From a checkpoint of a small transformer trained on Wikipedia: shifted keys, a smear gate.
Each number is 128 + 24 x the weight over its row's rms, rounded and kept within 0 to 255. Layers, rows and columns count from 0. Numbers have three digits each. The size before them is the row's rms in percent of the matrix's.

# q: layer 5 attention query, 320x320, rms 0.153, rows 176-223, columns 80-159
# k: layer 5 attention key, 320x320, rms 0.155, rows 176-223, columns 80-159
# v: layer 5 attention value, 320x320, rms 0.158, rows 160-193, columns 80-159
# o: layer 5 attention output (transposed), 320x320, rms 0.138, rows 160-192, columns 80-159
q176 083:120097079086091122131146142149117116121109142140095129179143143094122108161122191152132158121141161119082108172124113119133135109124112081109086080144150109125173134104136172124111109114128105106168124142171177170121103091124144123114136163
k176 088:097123127132108149141128084093195103133092155065140112120123132152120127115118099123082131132091114151152110133100153116165100141145136119129114147179138141096094117143118152118124122148116116106130140120083108136120127148158140146124124076
q177 123:150139116120140144132149112095134113177132142126124132119131122141137111063115107095109106114129143154114112106138136112125140123129107159084154157144142138107092083124159125161147148141111146143122110148109100128144120146137106124151104089
k177 089:128139113138120112126124133101172109167111098147110104177135124142137101106095122131089119131123129139145108142100142144122117084167135165106130107166151121093134109141147133149133139171120109124104103130116100123131135133117076161147109057
q178 092:094145114129114105112137146099100159097088152096138147121106141116072138099106140126114115115162146167113114125124105122141144149093107107145146118109122121132110132127135100194103154059151148102174135119135096137134132126122155106168160177
k178 091:103113147147104106130115134162147126150125120130136125141104106120136146141131134164081145093131162141105152128113151089195100173159137162119131122137122120105167175157130135060156153134093138134096150101103114082116119126146123151146137115
q179 087:150156134166131147124106101133094159154156126090138101123173132104146132111128122111135100144122151104116142146109147121098130114127135145105141166129159128119105123093111136129150135127133163173118167177084148113164106108084135179159111111
k179 094:148107157161138111136105196122083093118053161161165151136124140111124123147106129067113125098144108110168128110125143164181171130138136125161106121120112095131092130156088138157116088116055103138144130136133108156127096146128174120146091109
q180 093:088096147122144115115123144146134113176133140153125126163138133104102122121084146120123138140142119128107107097113132127144125123150097128157148093155126145138081154095128145046104115162127117172152138079140129092150147133099150163128137098
k180 090:105159097130121102137123099167146136129094159107148116180158119058108111174081162154125134147122140083104091123123076149126117142173116125131126096105151155084174136127136151114114148190111130148124144143121118123148089172109164109125117110
q181 096:140105128166148141167099113098126124161103123111076135129126150161136079112140129105109133126151133135147125119099145089105120111144107148131166118185156137109090076147156069162110157119079145145158094119080116103120116132163099130145138048
k181 094:125143179145141090116072119140105162131145083189143144058162145150159119115141120133096156136151131118113156124138145130110146113138180159138166124106114120154140120103105126153158117088147130136144133120111103139112163079130130164133150135
q182 090:122146117138147097144103131121143113145188140096119124146120105098085082102146152115131135094112088115109115180124137141103095108131087151092120105126133133101144104133083164116148121130101142058164110143145122095118111132143137175130114129
k182 094:098144156139134155150086153061122167153110143149130084132104141163123096119150129107120137150130133117128180163115152123169121117097150110101121110155130081165119119080136099113138147156155166104155167142121128143137149120116171154135077121
q183 105:126136110153117135132169128123139131176099153117131116148087131088153157144080140121118109184150123088156136144174111145119147133133121109123134101150128129104128125141145127186093175084142118121117131138124137122156119149104151088126118158
k183 100:141157110125102139144088112125160084143122175122113104121151144127164104089125120108088101131117115131102127106096111132120123107185122132112196151171130156148111147154123132195128094117128145156150158147139081203144162114121154175151101113
q184 088:182119119154126140159101186129101101157132164163140092148163134129131103175134117160167103148128164086189121156150121138145135101121143123152112100156137148128166143129128146103103130115137121054161167102128139129152111124118170136089115134
k184 084:147147105122111141113100108138171121102112130200113126232143147117115123142142101138109177126163098139163114181120139149129094096147094133126124104083119134110101166123108139122120134162148121161155123130125125104096109124132073125145109080
q185 087:154113114111157127120113122149132110157135137146124103117125135141124108116046146094149093171121119145134169127125176083127125104144145152139123122150120118155127157108124163131079107121127093137179153170114116096144143154098096121165133158
k185 090:126159157128113118144123116119140158120141106127144112134128131130103148140106128155121155133100135097117136106147121152114113086097123117171171101099143117115111133088180132178103096113103137148154123124155137123139128143066147130126116139
q186 107:129141098111105163126149125160110099128152094082127138085107134143124094084149116129128096094098134170213135102122118086139125134127101115116169137139110101132128122145119095108144159134112151145119074120134104127149106106162141088120121087
k186 105:130144125183118153131148115130084168120123135153126108162147121111155155151126111150136108138140105082136146106108077115108136132123117096138129142096111123180136167103115096115140154145160152129121140138139106134154143092150169135145103170
q187 088:110142126136112146106137077123090144136146113146129137108158115170127122146123125105109070134122103171115152139096101095142120124113094151112135100113096117154115112122133116100130126161117079147117102109105144123118152152165113128182111111
k187 086:132149116125124142125137105140118148120106140145149158097115164133103158122174099167138073113109141101159136117195141110118164152093169097114130159149150122147126146137145112087149156141138109154144131094141152115162160123147147101101107130
q188 084:164088150117106176118099119113094131161166122124152178134080102140110096098144101105136155115147146138156121151114123130113135139151157151151143162156127169131128128168112111131122104167122173113105112158173160157137104086144160185110123093
k188 106:128139162129157118125142124142105145165117117114140140109109093172147139130143088148115119077132131134136147130131148141130100142110100173139123122134124140094073160138141136103128117134149137095089110106105165119099146099163094103138145138
q189 087:177131101074169150123124151084120081161093127126100117167133136145168136168147116117137153125127159127129102094150129101177161068117117087123107117124128137173170133151156147155150113143135113128147113081158115154129175158130107149146117107
k189 089:093145124157138132148130090135126123162072117103154148182145138113128132115142152125095135108098143160129094109106128121099107098135144112090167134081100146138122115159134108179134111127129098126110146156142105176119124153118086116116166125
q190 112:133113143133111152116142111097148140103145149156140135129126144092131088141151158108148102126105116074168071108175127157142095129124137118111146098128157132127115097120116152136116149108126147128108147137150149142098124117120128138147129126
k190 098:100126143124095176117119107101109131134172138160148148161146132154131116117152134092122110147149149099123101150113109108132095149090108117117139120161165106128134104112143130128132145124119127114119140135126122074114123101134110198146067109
q191 105:127149108077098098127150120122106160150141143143125121138141091125112106121145123142136099139154149126157157150164129112155120120133108135145093134170163172125125087146146157112145144100181130076138117149176112114164125172156097112140122148
k191 106:132111103153106134142151154087078150131116139104179126077166099137119094127123150115055154118125128148149161139138100088101145125163096150117119153170081130178144109123097153145130146162129162168158144149121089156150127139116190135131133134
v160 081:154119107110090113087157159160147119127125131146131108122145176157117109110107134110127131124156146149103105110149126083146160128135142152128090161116122132112097148133129133142117132112148090136090127146127130136118127103137164090150151158
o160 082:170126133115196084154115120124139080127180103132159147115142112127116125104165133170108195122086124150135129131114145150131108141138142108113129143142122099137170066143115151077097148149128166129116126147124126163146131112130114126101129157
v161 086:089181100118096117132112089129135125096153087150140127143092171110147136163164148124161144128111081128156082110140112130138156126134160120180130166126160160106110118132138146158110148120137116136132121125119101124114167135137142099136163142
o161 076:120144127175089128086150140143136100152141158131115136085087130150157129114069111108103089116171130159130150129127139094134087136139117167143093136117106118118125120106131114125120138136142141138147114143116119113102116117141123149136138076
v162 086:125128115086147101170138144134108163122101102148139161141097141153099108174128150115119120146147136137103114119136117177080140137137158120097117161120125106141163097161107160205143121117115129099142118096127071121095125098107127181140124129
o162 077:174108106129112096132137132111137128125133109139080116132127105136116124122138114160100114118158155143137156150104152084198111138130156087129149116130097142169093143103138114129150111115144081150103149151137137125132151110107157133137132145
v163 090:178083138118150076090149172168083113144122137161127145148103121119151143160161144140145217165126115130084137135152108171060141128138128111172095157093116109189134153107123117161084134112126104170166132122112118147136141149158114091129159168
o163 087:116091104114106138109126121119147084130124128153159115128158130129167133135142124122141129122116116111137106153120123141146170125114144134123168122110198168123176098107132159108127131120150155141146119138137151161128068083160145127115113131
v164 093:118135118130085099122149103142128124106124145119141140130167127187115137160117179149186143153166162150085098104146129110142122125104106114069185076124095120123073173170129140128105123124134156174104134127144125134124127102152097138138105125
o164 086:139083127102120150178116114161119114110169078102157146125093143139114145129161125118120124076064153098127144185119149119163086195161156113131122092106142089090137130146145115122138122113109113126115165136105138138141154136099140128151114112
v165 084:150143147119131123105152179129099139132095155122097152175158148107095154134110119188126153135087122151119107143128162105067117165091135080123111115061096115136125175159105158142152134095150120093132133124150134143152107119128145146152155159
o165 077:147131129120153115142189126094143147145114105102139118125140112143165092140124168087104116125095119117117107081109146173141109158115112132133131115130149144155155086106157154113131112097102144172101152111129136146146151108105155146113108118
v166 094:159120143114114177093155099097163120171168097118119110148146131154124139121104147108135158119086160153114096103138156082153163109094140127106144123094137188101124115124169139110110126132145099157143146129093151102102124145157129156159132102
o166 086:104127170126141099125097128131121114132095098140107148095158133108156095147146106108105113121139163158118180143112156117130117152119140130157121121081122098114123134140094113125123111134122070147129107113121134118116126157150107172149144106
v167 087:164133106125139124146158121150113140098102118170106155155164113116134102163149119129107164116165165106122128141119160166133145109127089125115147083154128103160129174113101117165098080130142101159121139111184101153120090136108106196102114136
o167 080:107139157153136144118070121124084104104164148122156086103133114058153127141109110145138074136085142110113141104106163066144114156161127117166126119139183166128121145114097140143158159144100120145120150189101122103116128151112168098152142106
v168 084:166146147109116112100146137135139116150152150102166088100111157173146148128078113163105152125136159139109113127140115095127129087123135114094119090143145153129149150136138111170120147106099169097105112114138082168075156116129157167134124087
o168 081:079127097109138176139097117128100114113137141108165115119134122149117095128122116137104135094139145122143147131160184154146100168109098132134136162130158095121155109130134100131126095139117091075153159130130146133116101115140121150128088144
v169 080:142071129121140134136159129152167132113127098130122159159138164134129142125133148162148153112132116104161123103112084112135153129117104135158184119129153148109107169156126144107156132098132092136167164140120094146101135121125136154137143120
o169 076:111084158158164159151123191124078116144147137112096162151128120102126127141157136115133100118119150121098121162127111097141142175123163111099078117124143089144143122157102146089133103079124094173140139126137142146118112134114147136090113140
v170 081:102118129145174132099139125115169079143170148098151147129118116140125174120166109165174106131132113109115116147123146112175110107150112131170133139110145121133114145134118134148124142135076158119112113128104147147125114120147104139112103174
o170 074:149124125121105126137101170144136122142140116147116134188127180148141111159133087110089140103160134152119165128095125141132101124153128109158116159090136145071137078132117143139136088106142125116150147097116150148164113129098094086145133080
v171 085:173084111100077104123099118153119143155157137115116108139121148121124126148169102148158118158144119094132102093117144130156140092131134141176136126114072149137115085112103087136087124164127157133154147109154152152173154098172128130139163106
o171 081:087155144114172141121107115126119118150105087103124107165131098136155141132088125096165176116087154109090098150128139103106106085128131092136090115097161150159156106088121141130156117095145128120121160153156121128142126147108140150098111100
v172 082:111161142120142126105075127177108132123095144147128117141129140102082133166110098105088127120162157116113147125133111151128114140111119108143148138121092096114136124168122110080141113131096112130137134135111102084129134093126141159135130119
o172 076:127131168112147091166084128091132154101143102158125133135155094178139134163132129122113163121137140123110156128096130154093120119121131113138152123104157108107088112174100116162154124149111113111175075141154082109152105136081119142112119113
v173 098:171120106107093175085106104123145122143200127118127107091172077174113106116093156091072139108180198096131148129161178084126122130143126118100134141178155137133150134132143179121108100143139114139155126167143112115112130154122103157119124101
o173 085:138136152124136141112130126117076103099107129092157130112130164083148134121150120140129142131070128091121130141131116186144104125128150184167131080097089156141118101194105108114135148132122103158164101089129104124120124120148111174158115133
v174 085:131139121144186143103183114127148146105145115090134173172131160125160110119110132099166160166132079139136133069163139056149112143147148116134108100133127141174104121110143175077121118110154118120146112139087107154156129099135142124124121140
o174 088:145166147144151144090113094161124127135131155123138113131083154135160165096152135110129155132128131106146148141126177141090085106114121158110089115087115150127125162121123124100081110088095092142136102099142129177145133169103111112140121125
v175 089:127134094077111171099105164088156171145137148139174116100105120184149129130123100138102091155092140125110115122121114104138123110149153118124121153158141145137126157140105149203140088060132154130149128133076109144121161123130084137156113133
o175 082:127156150131141080087128130143096081127160140158156157131133134131168129132148143154129134114145160158136127102153133184183089121122129112136121132125106122150108135123142134126132127153129102118084083087101081148127110148092147114135162164
v176 081:122127128177058115104096155134095117103145173117118148114136109116115087132124120122113120096120132117142109166154088128107142093146164155138181158133140123135144137139140138092156122150115153114113116103141163114130146146111119137079156121
o176 077:131118118115100140155095107119160169099139109145151102126160114141132121133177118151148092130188113104123120107141133155123127122157134151120115124115118141122149107153091105130099154147110123138142124156131141119166081128107181158133117100
v177 083:137101165150113125122120093122153131171082122136112116137150117088134144159119107102109137106109177127098125129115113151077136155120095155121141089131132188152110135085148066137110154156126113116125143140114137107145191149166152083134158094
o177 082:134127115157168135139113121144084108114134140122135143092132147114146164125132159172124147093089140103157129142106142172093171103093108114105142120080131152171086153142110093104133118124123114144180118125110151154134134097143129109115135119
v178 083:124104113119131141108097130137113102080157120141154076151094084101117132115127187136126165146109163110141118115161080130151137153140115096135128161163148148128140114104115139166168125135100128160154166128125126168167126181117126094128076142
o178 081:106097093085108103118129171159103137149105136120131118106171133093099127130147124129145147130199102135107127083131105131133135138134128134113132123130119117092134148160177113119122158127116093148149086163121150114086177115138116105116143128
v179 080:128118104127116116112126133094118129133145123158167132121107135148138121146169129133112124105125116138142128184124171153114114158157126179145081138117124132117094118114128143190094134070143120128162134141129161104139121140096089096106118139
o179 073:133147127140071153182131084092105121166151115117114090164140092140109126152132161122134143149153138149103138115121093123144102135150137085115169167130117140115136092088133134156160160182144152101111110171125146153113106080118177135091143110
v180 091:168122115137158158118116140149110128102097163112137113134130154116102145146149068125079135118152117145109084111146122146127138134138128154131120115148119140183133108124138118090124079082106109152152147135141151143148133124134146124112140119
o180 078:146127188121133126136107121106105162170093149140084180112142108139113108108154138178135161102137118133102166147090136137117133113128091149161119098042146163110138123107128124098158088158130165136135135102132090141157067152115130114158110122
v181 078:128143159166108141127112189112168146091135122163105106114133143145121132154129136100122162107172134103171092154113086139091122078106115117106141150110134137137132084116092143191112122180088111152162138156132096145115132134117105111127097150
o181 078:112154083116110172134119168127095143114145138088135107125128145151070133118155144120112103107140111114148136149164113162149144074136104082132139155121190151098121134158113127134129116148131166104155088129089126141112136091105158143131123144
v182 082:172122136142116125082122110090159107109102137111121110148137128110113123105129087124141119107114094107125149130141094138161100155141133137173114114106127159143150110098136116116153158092212095159185124135142116110122095121118125138121137122
o182 072:127143149150116149098112122146160131149140153095087088127176112155164114112147128109158117183138078088126154105132139180100107091136131123153147109098120097160129131156104153133114162143137136105144125127169167113138112151152091126148124107
v183 093:129139138125089162146150144106124148140151134091109149096095118182124134129100129100162113147132191167100112128155139096119128120108121100102105126162137144127126110149186137160098143131133184142117130125109124152062123122113106102162116131
o183 082:092151115086123104123119125163093110090131127144177127142120090118089145101159129162120146103102087099145097137115117183100136146103109095137162144098142140147093165155093147085136125181135115110118151091086141120134147072180136104111098141
v184 090:099093165095124178178153157123111104107133107116120136127100135102102147141101151123126128125149115094118141105132098142097147120191111126104122112158138082125149138179113138121144148149124097140132142094157149103090132122137174079128131141
o184 083:137109121098120108083125107111144151112158133147105097092120081173107132079180118085110103117130129157137136172154139133088129127111087158152117142129165169105079108140174128140069145106124128083192110116141186101154132137115133143092162196
v185 081:117125117130129098127146166149145151074104108147113156122081118180148150122150124156117108081143121159119142123133135149138146120128157137128109132130127139166114128120149102150102141128100172126142133128166133134133084144127109090119126169
o185 074:085111113090134123093119144114131151130141118107080156113105098180106135123125125105098100152150134133118128145125151158159140138120137082117152099169133167117110137083128132103131120139168134131063154148050135121139087145129131168151134153
v186 080:139104108109108141136109140110123125103149107103135161164108105160157153122146158135115127149120113059171122132142131145139173115118159121178156127143139120141128145124102135171121155150157149144151167158161137183113109144133121152129103110
o186 073:143097094166104108131102099159102144090108130105093113088172085120135136180113131095145149158114120102139069100148082126087141119185094102154132098095129087165125169130121150125071164144085152139133136141078115136140098112136154101113131128
v187 092:121098162129169075137142145147116136136113099115096104128072112113121127163159145165136166095113109126132095138106095154120174148137174119131068157086124155160112124156125124095123090160116132107157153098162166095105156117141131094112142125
o187 086:134115078136122150124138115111147109102130164130148119119112146104142131114160148108104160123094176167093136141135134078120127128082080110085163084140127163138094089087085113193173150133103148134148131130124137166113121124145102145153109149
v188 089:099122142122075135133091122101149091155151106086137107113075131173123100121105098094120171132136177124161158077132143122111139105116147105131099134119129132094157120181125094139113150108124157160132135120084162105124118142148103138199105104
o188 081:105137136121136102103138116159164139103094120165075148117156124112096112129138129147133157141118103119140138131131075111156140138134139129123093122110113109124097152111137142149167117116153134136133122107136154119103145087122142139097116155
v189 092:150147129147157121165126161110122154102115159114116157151130159101120114177172125121124125114092107133145122149136119107102109136136105161134151099132156093074140138147161098111125095113098113112144164095160103137110156116091154090119124129
o189 078:159144155124147169119158158132112117140124128129148122120118108137126114121129157208097151116143081109135126138153092145115135165135135038152139131137124126151124110130135122111118077107150118103078087160123141140118117162161125133121132100
v190 089:118077080139093140141132130149112124133181184092125156121135160171154128107157149133103116103122160120137103145139118104136091082145146140110145061163155088132132109120145103106149127098087122124136136148136140124138159153097132163121121090
o190 084:093074146118120084145097095151135138097137050155197111134097086132095143150119076143155131137088080110127149111139149167114176149138135164169128087078092141129127136154128128127154126157173148103134101118183141106131073126122143148117127098
v191 093:141081185172133090121109179152099101079098134152120117162107149118129132086152094157147104081096112147153127130136119136115127145139135140155107127122126156113133097117117114103137163105160106116127144109173186120122124128102124115112115139
o191 073:116141143091119142141140140135171136201141170140149078088120135129131105099170146101108148112142143141103091134126145141113115117129113130100159135153136140125102134116116125201103168129113128126103121157127139101115125110097143110113114093
q192 092:153130148106110142105127119098107127153115145142130117126101169098133106116106117156143152125139137110098124099057161145167164121131104120158087123083166121121125132155105101150068111122153153139163128145123142094119170076112128101123120145
k192 097:092119111115100136171122153142147111126105143128150118151136076171090114120143108132132142122118102093136138132109131169129183143132093087137156170141111144126124140120107124148088109154082102139150163142118117137173105132128147105100158131
q193 098:094110130140131187111125147127147164112122092158102077121133139080137095121120162190140144186093100136127162067152087132121120149112132096114128175103126095143112151148128129125129140122154095132077137196153124093151113126146136186144139140
k193 082:145155113149155110103130115160108117122141163089120108147100140122144158116143138135162113114142169118156064148184172120103112124113122175092106137165109121093109145179127165150151098081112141128110110112125137117135126150125112130134096123
q194 092:082129100108103115155170144087112101099112094156146108127099157123123132142129117129134129151132124120116112114127157109110134119154111136156098117141147093146168132123129090104129140113136098120134151119118093104126134097174122120147098106
k194 083:100099149122136140090131124083104115120128130124108136113130123128159132121152120114109069130123117073146114113137065126154122100151109175148108111127137134159125110149118108103120155117155104126126083115111141164151164115114123115146109136
q195 091:123127170133157123098137121128079157129175135105084136172151131137179093137160119116135182117143095098104158123137108138134121123139138096160191103072152150066153129077121123128112109139129146111132112096140132130134102125136142102136116151
k195 089:112126145109130096156107155120118128136129132114131133140115154150116073100160130113125138163105128140094136122140122115112130113138090054099070178175133121083163164078136136165117127167136136162134129144144107145125144134143135147113148127
q196 092:103101147144091142133148152150129135114120116101158139120134093109110127194093126137109150152128127125114164090081159170144109153165083068088123115130114152139141113117126138142103130135164128157103146134144135143142149103100094115138135131
k196 084:131106112159117132159143117146133145059135160163130082147122120144157119101105132114141093079137124122119110153142139083098101119107136200081149137106148134136128109164135135121109122130097138115136114109147116156131116158096104141121070094
q197 104:122168111145130141080130106118154116153092131132119140137124125122149140182193117129101133144146169131137145120107102090149141152086129131126117101123137133156119124158135125108137136120124112119130150180124144129118153108168165140147121096
k197 101:166148148121178133124152140129128102164132129151124163088120141155138117126144155099138127107125130084160115110119146144114089079170151161143135125135118149113144168111128109149094151154153142124107134143143116129106100139152118091114136145
q198 117:074150116170126130113110137115130102128134150125130154153140114091110130129110065145118103139117116110147107122143116058140112108074134155134141115131087114159122149178120113126093124119104133135135124145084113090142134084152188111126156141
k198 108:131146125133116124130109128116131131151124135166126180134085186124149165113178177135159137062103092102131140119118139112137138130109140126100092132130128147130159104137118123134101137153109134114148139174105129174128136109091135112167160159
q199 086:136109108103145132143075128143134119119123112132151116155148149155125140107083104111119138132123106166117093076080142144102125118168118123123119114136149162154138127100119118129123106138126132116136095146142085101105144149168114131136149140
k199 092:135141150132096139094082168182156118126143163141174130117155128199129130113089065140176154161132132102104153147130152151106173089094093088136112171124138095105142129142146157131114131141087142148142122129116127030095177173118105144150144131
q200 102:118145108137166142111106149118113120156129144136161143128134111160123141144171131145130145124128167149124164116104150126138097143117122125166104139079109113129114109090128128151143156102159148142129113122146114113152148113101093084122136195
k200 084:130110136106120116132173143162111159138126117069160128123116146140133153130121137161121103127097137093133139145109135138161121104104159130122129113151139080093157149132151105133077130086126147162111138137141127137106121100125134121158113142
q201 092:127138094141118142135158141105121132139121174106164133136090108119140119168117095090091066125127086129145123158138142133107087109146148137122122170143155128142125133138108106132128143137154129159121089170138111121118133104149093073139150188
k201 099:126170162148152121116143161089083124100099123195107127135075136096142142156144129151143151127134109128156140131127119113134145128125139157129131156142149144145146128109095105126143173121110124115138128138110137107103106107133087081141084139
q202 092:093126145133142106086141152113130117171127127124108125140083116103149129102116121096155127102136092106159103113162112099071093136154113100106120154106139067068150118149137124119109148100139148121105127129124117112113150152183175074175148152
k202 092:143137130151132128104113098112117099079097113138118183112131146120108102102127144129123119120107161111176143133117150144153106095148148162124086115150115119154155132121108126142114129122109108096090140153126105146120144104118114055134145115
q203 115:121109124131102082172161148114124163118072117115088113138133092119159088173108155157105124146115117117129154130145099162152134151118085146158149126132119130156136131144110089163098140125099146125121140141121083105111119097148158155164123112
k203 092:153155126179133075127118173148124106139106144147108164132126120151111123153133130129127157116111112122131144153090151137129139140113097138119113094133114155100161146123086107134143124131163112102100118130123138138142100117132135108144164114
q204 107:150071131163129115170150104115120129108120142117137136117127137152101186138135150176101127143158139164125088107093091135148124191115135178114099078155107111167176093112133104103104131174103094148165176149137146115162118136134120130127147092
k204 101:138102129149134176122140121138150098097134129129120140107144105141127157132109131150152118113107158120117134145121136140108084139101124122118161195113138097140152146136120125135103099155114157165094169101118126123108189107104103140120145149
q205 093:140135142108132140149139164132163136116121149117108113149139139183154142103111122123136164133157149158081085107130134138132082108127137112176159128146120110125129133110123162140141086146134131095146156083148135059133134159140107125146146130
k205 091:130098104086146128132126098135180177125100151122105132122133127093154125142107126095145129079129143127130123148114112170074121094138120129150169114116151123125144165104105153137156077123142163145115144165107140142154149128153094126125113150
q206 109:143120138096164080184107101114119115156150114134092132120118129094130143133090117107135119079101108111138177139144146099113126134145149129094137180067140136131103110143117121169163141112117127142114119109104142097141158125114147157135108112
k206 106:106141139152128111123129101125150133106122136133099104131114132145142123146106130138126117143126098123095138124132131133150140155117077177117084084106114165114170112124097093116131130179130090125125113120118146110133126084085131163132111135
q207 115:121142118229123098131129139144156107120144117143117139091170114139122127095132099138140122097121125159142169152117153144100101161087140153139136144140116138120125101100139107168103137143153120160150109159104111094142148140130139130123105097
k207 109:141117175156137109128098123095129148103119122129125173099114101137125163090119144133107134102140129096174161159062126159102122146161122156114113112122107135153131077099097119112120175107140107119141174142137082122102113124121144122131127089
q208 103:164128155148174117138118119121130109124140110153119148110151097115125123172097143161123107130138074092118125127133129192108140172124138140122108141125126112137140113181154117132146181115121067126127144115111087125143108141128120090147108137
k208 096:056143145149133102103143129138148123106116104127139137124132138168133107121077150089094102147135156154105166131095122183128101134144112149138090179151098105109133087164086132097120141141165163103125128136135128150151125100157167105083126148
q209 095:176115154131089154136102124150156134099115135135135130125155108141161094133115140135141171093114146159139132106135135089137113148121149094129134103134153091192126107096148130098112119141092149077107118112124162131086109118124111148070123117
k209 105:130138170170143110165116137153081111128112177135155140132126125131105124142124068112166149116121127100129135117110139065116174137124137187122072110136147136120123123099112101138119180086057093138116131111142098117136104190114111138099127117
q210 105:091159136127150113104106123127135111160134098123126121152142069164121172145120097163089146104163126143091208149095119114100170155087161124117128098081114102157129168094180100143191117101176118108114114159097100109139155123125164174108102170
k210 109:134100089143162104141103132124147129101123100085124184175091119125122110132154099115118112130125121115137136174107158103111116166094120116100140079156107160132098108143158099127127161157151141124124141118137118084120130123104118092109089167
q211 106:121097160135136125169167092118124091098110143104131102131137092135127136130131111115130145143167138138145129121110103164114127081166160156143147147084119100119138079107142078130108135116143134148169105092139166136099150146113106132137113141
k211 106:112157097130127094154153116146115124123123118143168170073124129127128132133159121112111132112145161127151112109116104139130124164111132128090176113100131140097095109141130114129159176128157173127075143094137118155129107113130167099140158136
q212 103:122120137115116118134153141113138150093115123136110136135124130112147160121136149143155116154120152140121132115113120118130163115150096150104120091145143116097135134124139127131170134106140102115120150142135135164100167102104144164131127056
k212 104:085150141145154174160112103130121133147088102127177134120129111153147110140138129139127117106120076067105143114087134102096149124175102117173131108124126130102126145108128153129092158118161118136139117094124127109123134135124116132152168147
q213 118:115114142108083166138130113144113148130122099115091141150135096106120128076136139153138111107176127119180138121155121146148134171140075138068156117106161130148115101150114092096141180153135169112123093107172098150123140151087158168085133090
k213 116:129170151128141127151098134086110114152090159112140137122143125144085085140088118124110147108133110096129147091123096084124130133123113148124128155141133103093138086118137140140123141152103163108126100151152071128117130152109119077154167102
q214 103:074117139151136082106120142118099148169106142136138117145113156091104171104119148091158082119122098133141140118154172137143120117133114107139123165103109138125125173136093103086170168141094105128106104145088112111122126143123157108126151102
k214 110:129144123113125160101128081101110136134126173143115125144156114091183156104132112161115112152106154149107156111175116160130164104145102142146143142131150093144118063190094148129133102105116160105133143162136127144094114123151166151130140127
q215 105:104132126062096141162109135133149109138135105105133108095155155159148138171099155158105148133124142152109143150107111123127132122102103152129115143153122115176117142122139106129132125132148132125128101148138163112110156118132126166141130170
k215 097:106130113138149101140115111176148116124101131102174119135157154126168137139131106122155183131121137094160155103106141133099101154148136144136092105125088163100153133156124173111170138113095161150073159123132133123138144130125107146134122109
q216 112:147133139106125124144152145111151108118129089125144144154134090117175148157128138123110144080066119151105149116090116137130137098172158138111214124075117140123112121090162133162137110174130122146138114095112077149114100107140109114101109122
k216 109:122123107108117123104149112115159107133100100099108117128112192133129130148117160133108091136111164140145175087106135148147115109102133088138108160139111158120143121099110155142147082133197143166153135121100086080129141159093156129125150157
q217 103:146075113133090132142192100135107136179100129141143132160125173124085160087117102086095119107144124142116155164138146173116093110141085131137115183115117109133116136147153112174104100148102119120132090115143139139115127195101117111149104158
k217 103:102202142123133113161151102156118072150169124127120091144183162160132112106124118118153131159099113117155122099147121157139136117142152092103139132118112145119142089127105172164138144154163095139139128096146110120128128170116110107150132127
q218 114:118064116101156078130109086120123131131102115189125102120163130103165140134098115137076138134127119122120138091120127134109117114126133166169087118112147132118104171124124097132124167151168132141114163115162148097082108135130111148117114122
k218 103:163115126148126100109061111149108114163154073170145100156094164132135161133161059143139101121129154147138088135138129127144152106132171129150119088101094087162120159110147099125167108129166084146123171139176153059104143127127101166113113097
q219 106:127159140151127147133120148129137131109132119106112119084138114126140134117116121175155124109113098114119094125136128128137123151107129100135119128111131082111150110118125080121130140119099142119147163106142129157099115129123130151109115111
k219 112:113161152156095131144111108084114092124111132126116119118125097128133129128137115124159122154139143106138108111113103175127091092091196120121157150106142111130167112127128112093125096152100135152126111123131145137101115086101118150109098134
q220 105:114145165158061136123141121060110163172135090177156180126138138098159122116150053145127117122137096120171138077136140132107127117130132120131132181151164139096103126160113077130114159133154098128082159149131110113118108105085108108145123117
k220 102:128104120137143142152148121072154120133143104138160135079129173115112115125112078130107182169143128111181164088144153144103118165152142111120089158117139135135098137124142124129134110110128156130090174161131194129144142156122170145127134102
q221 109:128132120102128107103131125169120108107133136108127142106103139136128127152115072102143121132147153093123141185116123119129120137092139158151103139124131128112139111143153119142102173121089130166153148141113130118101063152137095134089077141
k221 108:124097115095063108110149110130187148136094159114139140100186134113121141103134087136115131145129142118086143113092129171134150155137082135174166142138161138111138111104112101119121122176099171166108110102140181134104083162147156118099129108
q222 113:126113117109119157140161071127143131136144102121105112152114136149084163129113126136133109103128137122135128128123117148144109109109144173117114112167198139114115097112112135120111101179152150126145120143154187151129130116086129113128118138
k222 104:118094138089122133111121146110127105162165132116148079177155094142124096144167111115141109109132111139136114121137097113145091105118105135159117148123128097183138112152105123097100108105159117145166120128115126145149160178126054116112093158
q223 107:122078112143109159140125138116134142113121142088124130176160137129129083137113148134078137161135109121132143123119146147128168134154151127152112133089153127107170154118150157130118065127115117123152104098127132112127096198124144124135121154
k223 112:112153129140148162100098142166138115112148126113191129143152134120144157115126067121152140167117126116112098135111101127127159127114120150138106133085125128165118103139141129121099125131131116122121120126160080142116151132133114144154096109
v192 099:119127107153131143110127135115147149121134094113142115117110120143106147164126154146091120137115161144118128120167145138090119063140132108088138181127121141141116119155161124141122113160094137105109129098127098097119116146146155131133112147
o192 100:144143175151123143149111152133146077129090117122109110148097091130130113125131107139099133121127136141134097136137147139134153110126101113171132099138133137144173113152130153109149160136098085134108112129112139110118136125107162124151168145
v193 104:116120098158119122133162177174097114173140166129116137084142128119089094138119169118112121137130112133149113134095081070101177160115095109107108138085146084148126124116086136154086158135174114116107131118109138118129124131162133146126131123